{"num_hidden_layers": 24, "hidden_size": 256, "num_attention_heads": 2, "num_key_value_heads": 2, "head_dim": 128, "intermediate_size": 512, "vocab_size": 2899, "hidden_act": "geglu", "norm": "rmsnorm", "norm_place": "pre", "norm_eps": 1e-05, "positions": "rope", "rope_theta": 10000.0, "rope_fraction": 1.0, "qk_norm": false, "attn_scale": 0.0884, "bias": "none", "tie_word_embeddings": true, "parallel_block": true, "init": "orth", "init_std_qkv": 0.0358, "init_std_o": 0.0445, "init_std_up": 0.0513, "init_std_down": 0.0513, "optimizer": "soap_variant", "learning_rate": 0.00991, "lr_mult_up": 1.09, "lr_head": 0.0125, "max_grad_norm": 0.5, "warmup_steps": 200, "schedule": "wsd", "decay_fraction": 1.0, "decay_shape": "sqrt", "final_lr_fraction": 0.02, "batch_tokens": 262144, "max_seq_len": 1024, "doc_mask": true, "train_tokens": 580700000, "max_steps": 2216, "dataset": "wikipedia_en"}
Each number is 128 + 32 x the weight over its row's rms, rounded and kept within 0 to 255. Layers, rows and columns count from 0. Numbers have three digits each. The size before them is the row's rms in percent of the matrix's.

# up: layer 19 MLP up, 512x256, rms 0.0514, rows 193-201, columns 0-255
# down: layer 19 MLP down (transposed), 512x256, rms 0.0513, rows 193-200, columns 0-255
# gate: layer 19 MLP gate, 512x256, rms 0.0512, rows 194-201, columns 0-255
up193 108:194142146063147125166094109107164131134042224083134154099129150188114187106105153185135156139126083188092121160170081140169143112140191136155130162162193113171136160206183122084131150106178121144123132114120092149127101107155119158122163069115068167078098183153057081133130134164113089083117074105124085139111109142138187120120068117182085168083130138176136136143139125096122148097174146089136124102086099130083081112164133125137103114148155092167077119141136148096125166087119120099162105097111105094155122090166112163093217163136142134144149050128144088075140126154132070090123125115145149149159154125146146155101092161106137132095110140102122083136189145140098107132157108149149088158141113118147121137145149130172114149142063114087115131165121124067139149082074092
down193 105:120148085111138086117094143087105110076098134156056161142166111115144134139173125118151151082125104054158079120173190120137109158091134142091114132103110151115117113048177113140080147119179200121103204130104128110097149124150131173112142179111114131138072095170115154173096116159111191175111123101177136085124157091057108133151124165138118093090114138077172148137123162146062124133130140136117128126164099133131049164119107081142097086131140117115155099131155132093132149168187123130149132121119146137152184137103133086139151066148127123118158076134150080174100148125162079123163129131109124144118135087132086099142116201145137123123120102167150033142142078170181107141196175108180118111110048105110128116122134112096225111135127123162104104086110180204058110133121085
gate194 093:190138130125094132139119142128174122171148102135141131086115092156186130149082176114139148129114181061106129206081184114136126125120099112129167172115153145067149125057137101127166114155138136131116170124147123130151121113103109128142150148136099114163091052169159167111144118133178141110157104173130125153136225113112118140135184175148113108181143147086121114123139128136105158089110126138183132121156141087139157191153114119135113096146176170142100118179070163120102061126167150075138118169138138074114107174173115132164182096133190088130093101069166157187109163117067092080092156106142154115190091153117101114089115150141102141139080174102159086172117156157174110167114110126068153089172072097143147104103200111128144126088172165185127162041078156092137111114154135
up194 083:133116118070170167110110136166171184162119145104139181104096171168124182160178142115123143126103116123141137113118096218076176122068139140144130116173117151147163107073179150158156086165161150087152080183083039083147142135128096124132125144129168170138143201167136097114171186150109127128112089157134058108144121170093127114152114087134145141095158139156131152164165167162105114104141186148131105117129172099073116187121147087149147149158071089155097194126115148142111178091077121145162066126113179156089113100150148150171168167149106109188147133136136147156178099100122074072116132074102141123093173197125084174135163104120180083120125134076175131149120137121118124178149169152114136100102147171127141083120097126095122088209123131082142138094111124115144126096079097
down194 096:121106087206116085136133098138075092102113137164106122158148130096161133110096094076164125069139175250114130139169093127123131087181148144118114144066113133102114226129169153128148131073133146165115121148187204112137158122080119128119125176170160166127171124146125080169132135116132169174086161069118160114127123081156126091199144079076131099127085125096080103092124137116152152174131096147146110101101112162142098114175138130123097134100090209118113098113146114109116176139094108167103175114114137145106142098144077114132110156129082158110130195158118118067118111064088209159092152115129092119168120056156104127155131164109076150142113166173145095128128143135107062096119142104146096125146153080082123132164131119170092148082088103128122126143179122143057114099101157
gate195 100:119069059145109128113135147177067139143190200100186100118100151148134089179110080128148102167173085123139112135173140107103101141064137135150140136152115140085092112149092134116131149092124095139119158094112107186119129125152109167108126073104078156128141088159141125145168176130123090164082117128105125154105156105102135141114103108144157144097146126081092061105152198097158124120099160148136108114146117129116123124140159152160130117118086130112088093077077098147093027030076148164137151116100115078140151107100191171130161111175125140135079113163159127118131137113164160197126165139123146120120126104159156128131138137076107113086106187063119158178105080113090089158142149190108068153101109153120152154114128112036140196101125149144106104106110138175114069147044061
up195 101:150162100111106107095104193144198091177142162123104120109109146145116090135149255149149159161165159146167144097114101122060161125145154099114062151155094143209142177109132167143127062104136116065130161141166056060137135132119142144131103156136146145197120112126032101193119126113117149081088187119128138080131091145118131128132096149142083125115139156134136139097138098133144162117118104143150114208165133120102120113120105132158127126138142160115097141162135103155126118183086171144184124155147124129162092109177152047119141069106141187028106093107139091134100147150196110106169115125153137099086100142118116110117062117059111175127144120119151140173107143109155103127175144147069091096112167151114154104117120066081128149121076117147124151079112134120123130154145170
down195 102:140105116105122062143142079127122101150099166080107096193104131081133089157150119160158129096123160174139134087133133121155163155164112116170169120175090157187158147078122142170146149108204089116097154175115104189128066191107115061173160145103165151083161107149214178138137120156105121145123134066134192157165176124125132134117143126096077178104077073148175095159117198143202084176136126082171094106114087116123151150163078161079134131140126085118148086115124086131121080116113071131083140119100129128132120122124144155158144093162158161159090171148130098131094126105187131133114158164153149096121097140103150124104146139098134135174092112137076079104123089123113111078126130092188097122147142104139128095141179176150184152101146177125053138181088147076133091186118126
gate196 093:126084097116134149155136088092102167187147092149139169128101100123137086105086127089111127156173115128143101128173093125141123129102155168113103152117131143115039147143170154133141140138152134105096152170105107088145116122144184137151179095069126123106082103101130119166138176122097072139130174182127143116154167135064174139129112153136079151183125121057121105111122201139128102143153122132123078133201143154052129123090116102151157112135085172103108094108089215112071096125172162133124124093112165100116142109088160255096116153109096124143121111144102118139131125179135113123130217121121144173110110118147060128150164138069145094104078148133099099159148155166128083160125100133132060153164131108041151155188099181151143091139101060140142121106148196140119118120126162
up196 095:082092134141151141111136139139107103129125070205125184138192086121124108139139122077097092171136087155137122136128095147107141061129111096124131153088119105148103164130093054139075186146145147161170157220128127094106121133108161082153127099085126115129119136139117117123152063145124175111167071144140152132145153150085095136153111142165133094171090087105135123136126128181105156124123115166089125107105119036030178158142109159111147141153129128173115111142114150102056109162173097135112145097135132123126086061116122123146125136126109121179127159189105093164150069104130079173090153088204131177147135108170162116121169181143163085065084148094103123136136110131084099098093135104145082187099144101111076085166098067144073100145141177124143133094071186133133167112196128
down196 095:141114145102105117089126090148103120130122124096069119116092116115152118174158113086166113123115082094148143086155183150088125130196124078149126143104111125130175150063155142089134103094099171150122144140135157123188181126114104138122079119092152110170068121153093105135115137122157096157090161147095144136144113167120151144134161159061107155172129167131102170144131134133112170120080158135082168143137114136142079095185145149181173130070070245082141097106149152067169176060181110122119108115105092069144129171159118133095170094132131150108157107150133147165162118099166190076166159116109157081163186140121175131100069111163159130199184140093120124124167119162121134150130101065082095135140133133157115078105139195112179132140192104093140073093132079120117127104108056
gate197 101:155108113122134113074127058164122131096127130152190113097221121137109114124075127055133163140142115146174156132127081179058128119086164136149154139127099148166149118124109127094066069164109156176090138074116137144076150127105135134229151113116161124104147197184113127127131214114138129161148117120125126142163129124175130161149103152149194151097135106072150094101106072161131151173121100106106110082110134110148187129141163092140104147104159129115090083152115111140117151087090104120120091144112072138125135146139183105139125100120173137139117154131070141100076122156078092127175122116133092153104068144165067153142137078137153189086154154104081183106059168147096133111129183108151104042139094120154099116186202126149177097135112096161071156157159106123161114101128120
up197 101:182147097121138125150134140155127089115136170151102168151151108165167125163192129156117145116072202084136152094138096124122181111130151096129138122151137164113184158188143167115102129143046109109101127101089132152134132138171133094129125130123071147112103136114154119070169075059143114144144145105159169153113123093137091145139053149166118124190143132121137165083108175162098120112130093159110186144118144078117116063089161147163038140100115092128128049108169127104136162094148142149064118141117069148055149154154182108142152097139174166127134150143099084142084196131197095076126142068161111118108154146145116147091104096150085153091145094168101104053110167115215119198134069170135162124129069154128158152146138137172106168141127143110084165149143131093101098116129109
down197 099:103092122086116096109117145093152046193099129124116187168130147137090115158103153155117129121130041099105118125135117136125143114163066103064150062108165179102108183184108162120088175163100185120086115099133166109116090156158172099162107166162127143182116164122135115111110137151157116139129151100136195112130118114124106097133104108055118061152101108157128088175076136145106121114074206092185117039135193113151113157112082091119138149117120127151164138172118091137032131126123132144175170148137101131121106102166158135073103107168131085137162157109163142122159092102153089136126150126095161167123118163137081147162102077133111133143165164128104153154149124189083108083127106116191120128140108153150144131169081074152149152101092078090118086142102083049144173157099104
gate198 095:124119049091110146111102130173194130170136092142131046133163138136115121169171194105127125066120154148146103148146136123113070118110187136124163123141104144137141139132168162152126142082155153104117130156133161119201153165139121190111103158127096198132103107124107140093139110137101146202121111111111147028087192132136143107199106145089176124134140161165167079135131120129138183129160093126168152186091091136108133062085124113091142093126127078094126141118156170105088112122045192096119103103100104114107158159133132129107120050137108112152172126135106176093093138105129087113175217097139145114117062187170098098171102175164154079113099133096102119132116090185104097124176143105143161161090117135091116159078144128111156143079128150167125137088165139154111144194100128
up198 103:150100185094083136062151099116155149134117055065142088056155136133123130189154136126125159172114106101106092104108184117122094112151127095133145112190138141121192151134133144138113170074118151163079132155125133117139153143087157146125088067184139083135142133125110103148121120111127142070129140154062070076085107085163103111112099174084106218152108149148112181115126081126148103115131137145148135091092111049071148128115103121155152113164127133220173162129115101111123095134144103120115177151094128124125077117123094197134169089083105125129130141080071129169206132143139104148132118182125161151152119181147125169161168152157131135182144144096124102123150122171097173174118142108052135095114127113121157103066102155097108130094134147082148168093072087066105189133168085
down198 099:166112083180132149099133117103152086085131131094029152162162135140083150101121084104095089134147121181173190137111146148136194180108144124154128088060113099090120071149109147106129123167095137135118069144144129160183105099163094176102158128100120094210200127135149080118160062081101128166203141149188086136041180127094125151095109086125097093107130126149206105142159141168136148121144067116130088116090130162143110148096145130148166087143123082095093118139089179150125073069112120120179162131135173061165098151151105098121135178107129169173082160109088081065106110128125147122138127109114122096126092131144141114128169115088133077144120117168125064160113113110105140109102178139110068142153142110104109141129082133111132086166128124108142039140113105142137136160120137
gate199 102:152136151100235130135140104105149125098175181075180152199140176084147107134166157181169100203103103057112108149096103179174083168123077127191098103161173153128074119144161198133104120088196151131126139137198138104075066143112114111095122113129111116168137109137139111161107126091085200142154112136161099111119155148138117162197088136104130176134133146100140123157096157098152098123177128111118135107125140081110099149126138133133167074137134096123080107096163135145101099180128158089162161077175080142126087175104124180133138164062129138105133084128082140138127104159157068106137091103122147121070093123139153115095153152148145096190104130084111133104084122132105129099187188080127135103104079159116127115165137149115131103064146187135170175128152090091147102164137135
up199 108:115124098147067138101147168139124130141123172101095125152137168117128132153108123108062194149139113183107084150202125101090089200144186136098150093147132115127156094124102135108185129169108130146160066205143082152115173180153138152153161170118066115088121152183181119106108141128175128076149142111131133155120134186140124147103055128112103069102096181121145122123185074138109119037151115142123097053114085085137173135090133151117100076111110131106107129054135120096132138122055096133078178161174144100132121113099165080125136143110128152091116142107119125139096145161126159112077089208125118123153153129140119136083108130101175139110163149128097092153137185095123089084164104153089151118121126109110179194117121192089130097183076107108130157098115093139178063089146105
down199 102:096136118127184132134086157095103126171135099120161077175120125111103107109122152159141180192145132133177118118060134121070128162111132152125153159149162126143135126119194141113129125101170129098124161094142180118177146132081091108140132137133134148075108135085120132140091105081112151096118097125099083123171052126187162147165142115176132194089109167139076095173167117079120133173143083119146167131142120156107161177119147121118135154096182103165158072145117108068132121089114104192147105146155065089073147123134097166121158090171145156095114130131114154166190191193105158110163076070142084054108150123131126070180113150145076088160114199155144111142135128174060088141127110145188113200113124139152089156133107124140141195144138079058089189105123133180117122138108142
gate200 107:132123109116122109133159132108128142180153132084183115126073175131144172110129103099135141220136152049080116172078109118138130151094169104133204085095200135095074161064156130109121133158151085110081104122175081140134152144124085114100211151186152117196142117105105136125056103146099092066075139072138099134120114137135112095153149130070114066112143125116188110086163136149138093132194112119150111116080095082185133111129066139079115111089152118098127125115081113120081144082139152078090102111173153122110111110128117134171090119144082126128153146123147151144131102099128177091086175093111153150143056120122156083169135140106192093120081132095145099098108114164154167139070188078151110160114107145160049080142132120142072130113097159138092151130118122120156137137171144
up200 097:140159159210107119186136150144124121171186118188108170173141141126121152155117159169105133072111146112205071118132088070149153136115164128137045149114149105166138109171119156104159137131142182099149125104073148134096095080077091106140161082126038169126124159131102125159092129131155116130130138198070147098083151128108153110100128101159151133090070136088102143122139128103135085167123157207145170105100126156142088173134091175095060124133136108101105091138168134100189090161147149183118069156148140116167110065185136109122073133148172106100113081149152153128118111197107136105081171102110103103115175087164071130115099125064137122110091176164075132116125132096055131138127107124115128118136186121156128098118132105127095092113091158077136165169115127162065125118153170
down200 092:177139067176086115091079124178137135112153165149157099125149148109127141090174108159114125121159128115118094141121131145129126125143106155150092115067117213125096081182107116104130206073061103139063180087148094128171118147152149170171146122122148140099139084124126146107128177184098100096137146117069164149150064106129077168166135154079130102140128120138210117157091134163131109082116171087165149162149127059124183125108149137118101136162116148120102084103119156002121182119156124072110160106090133110077132112118128132121113105138157093161132099107116138102101154077139074127118168119135127174073091158144128142142122123146121082138150086149140145161100162146178121159186130073091195105170090114134169220083116144140133090086131128118101125091076173098146148165156097
gate201 089:101117106130151153152194127110059053184114149100134135152089107174107132071136068143093086170101140104118131111145135183131149166148140135105141132136172171158086043114141131149139131116143155094187105107126113133107111146093139151117118127128133120151075157102180045117168129121136110069122180151235125159163175122137138101102067099165120192116128107129101128162134116135116170177128089151108104120054126178118148131125161148171095101118120123122167164097208122111146189169150148160087130131128075107127120061170135116180117087137084131167176074132135107146152137207103100097097124093140155128103132140087178149097161112134156103136126101079119097094132088137130106139107114100125076069136074093079087148167139156138071154110157170126183152075148093167084124172121089
up201 095:090114120197121069185132143127129132147088100143102127126136143104129108102107180119173127120089135099090103102167155155171107147111077121154117180164136155162120126117128103080145135137180116186053136096082118109080130183168130123176125130032133104142123122166149107106149155072131138117137174136180113104095111165139102151171151201127119126123124164109040080157142193069135105103147121125147101152148183141106097144133103095146104132069145168140110193122163088155167169152115167152148144124187134174104220005102108148084199077122109092157111174179134097093137154087162118136146156117133130099139160081202151123119114155166108160105137188135107117140181108110133116158141094145132103139057138116149152106127140180114198142155097123145136130149148110127119132143089140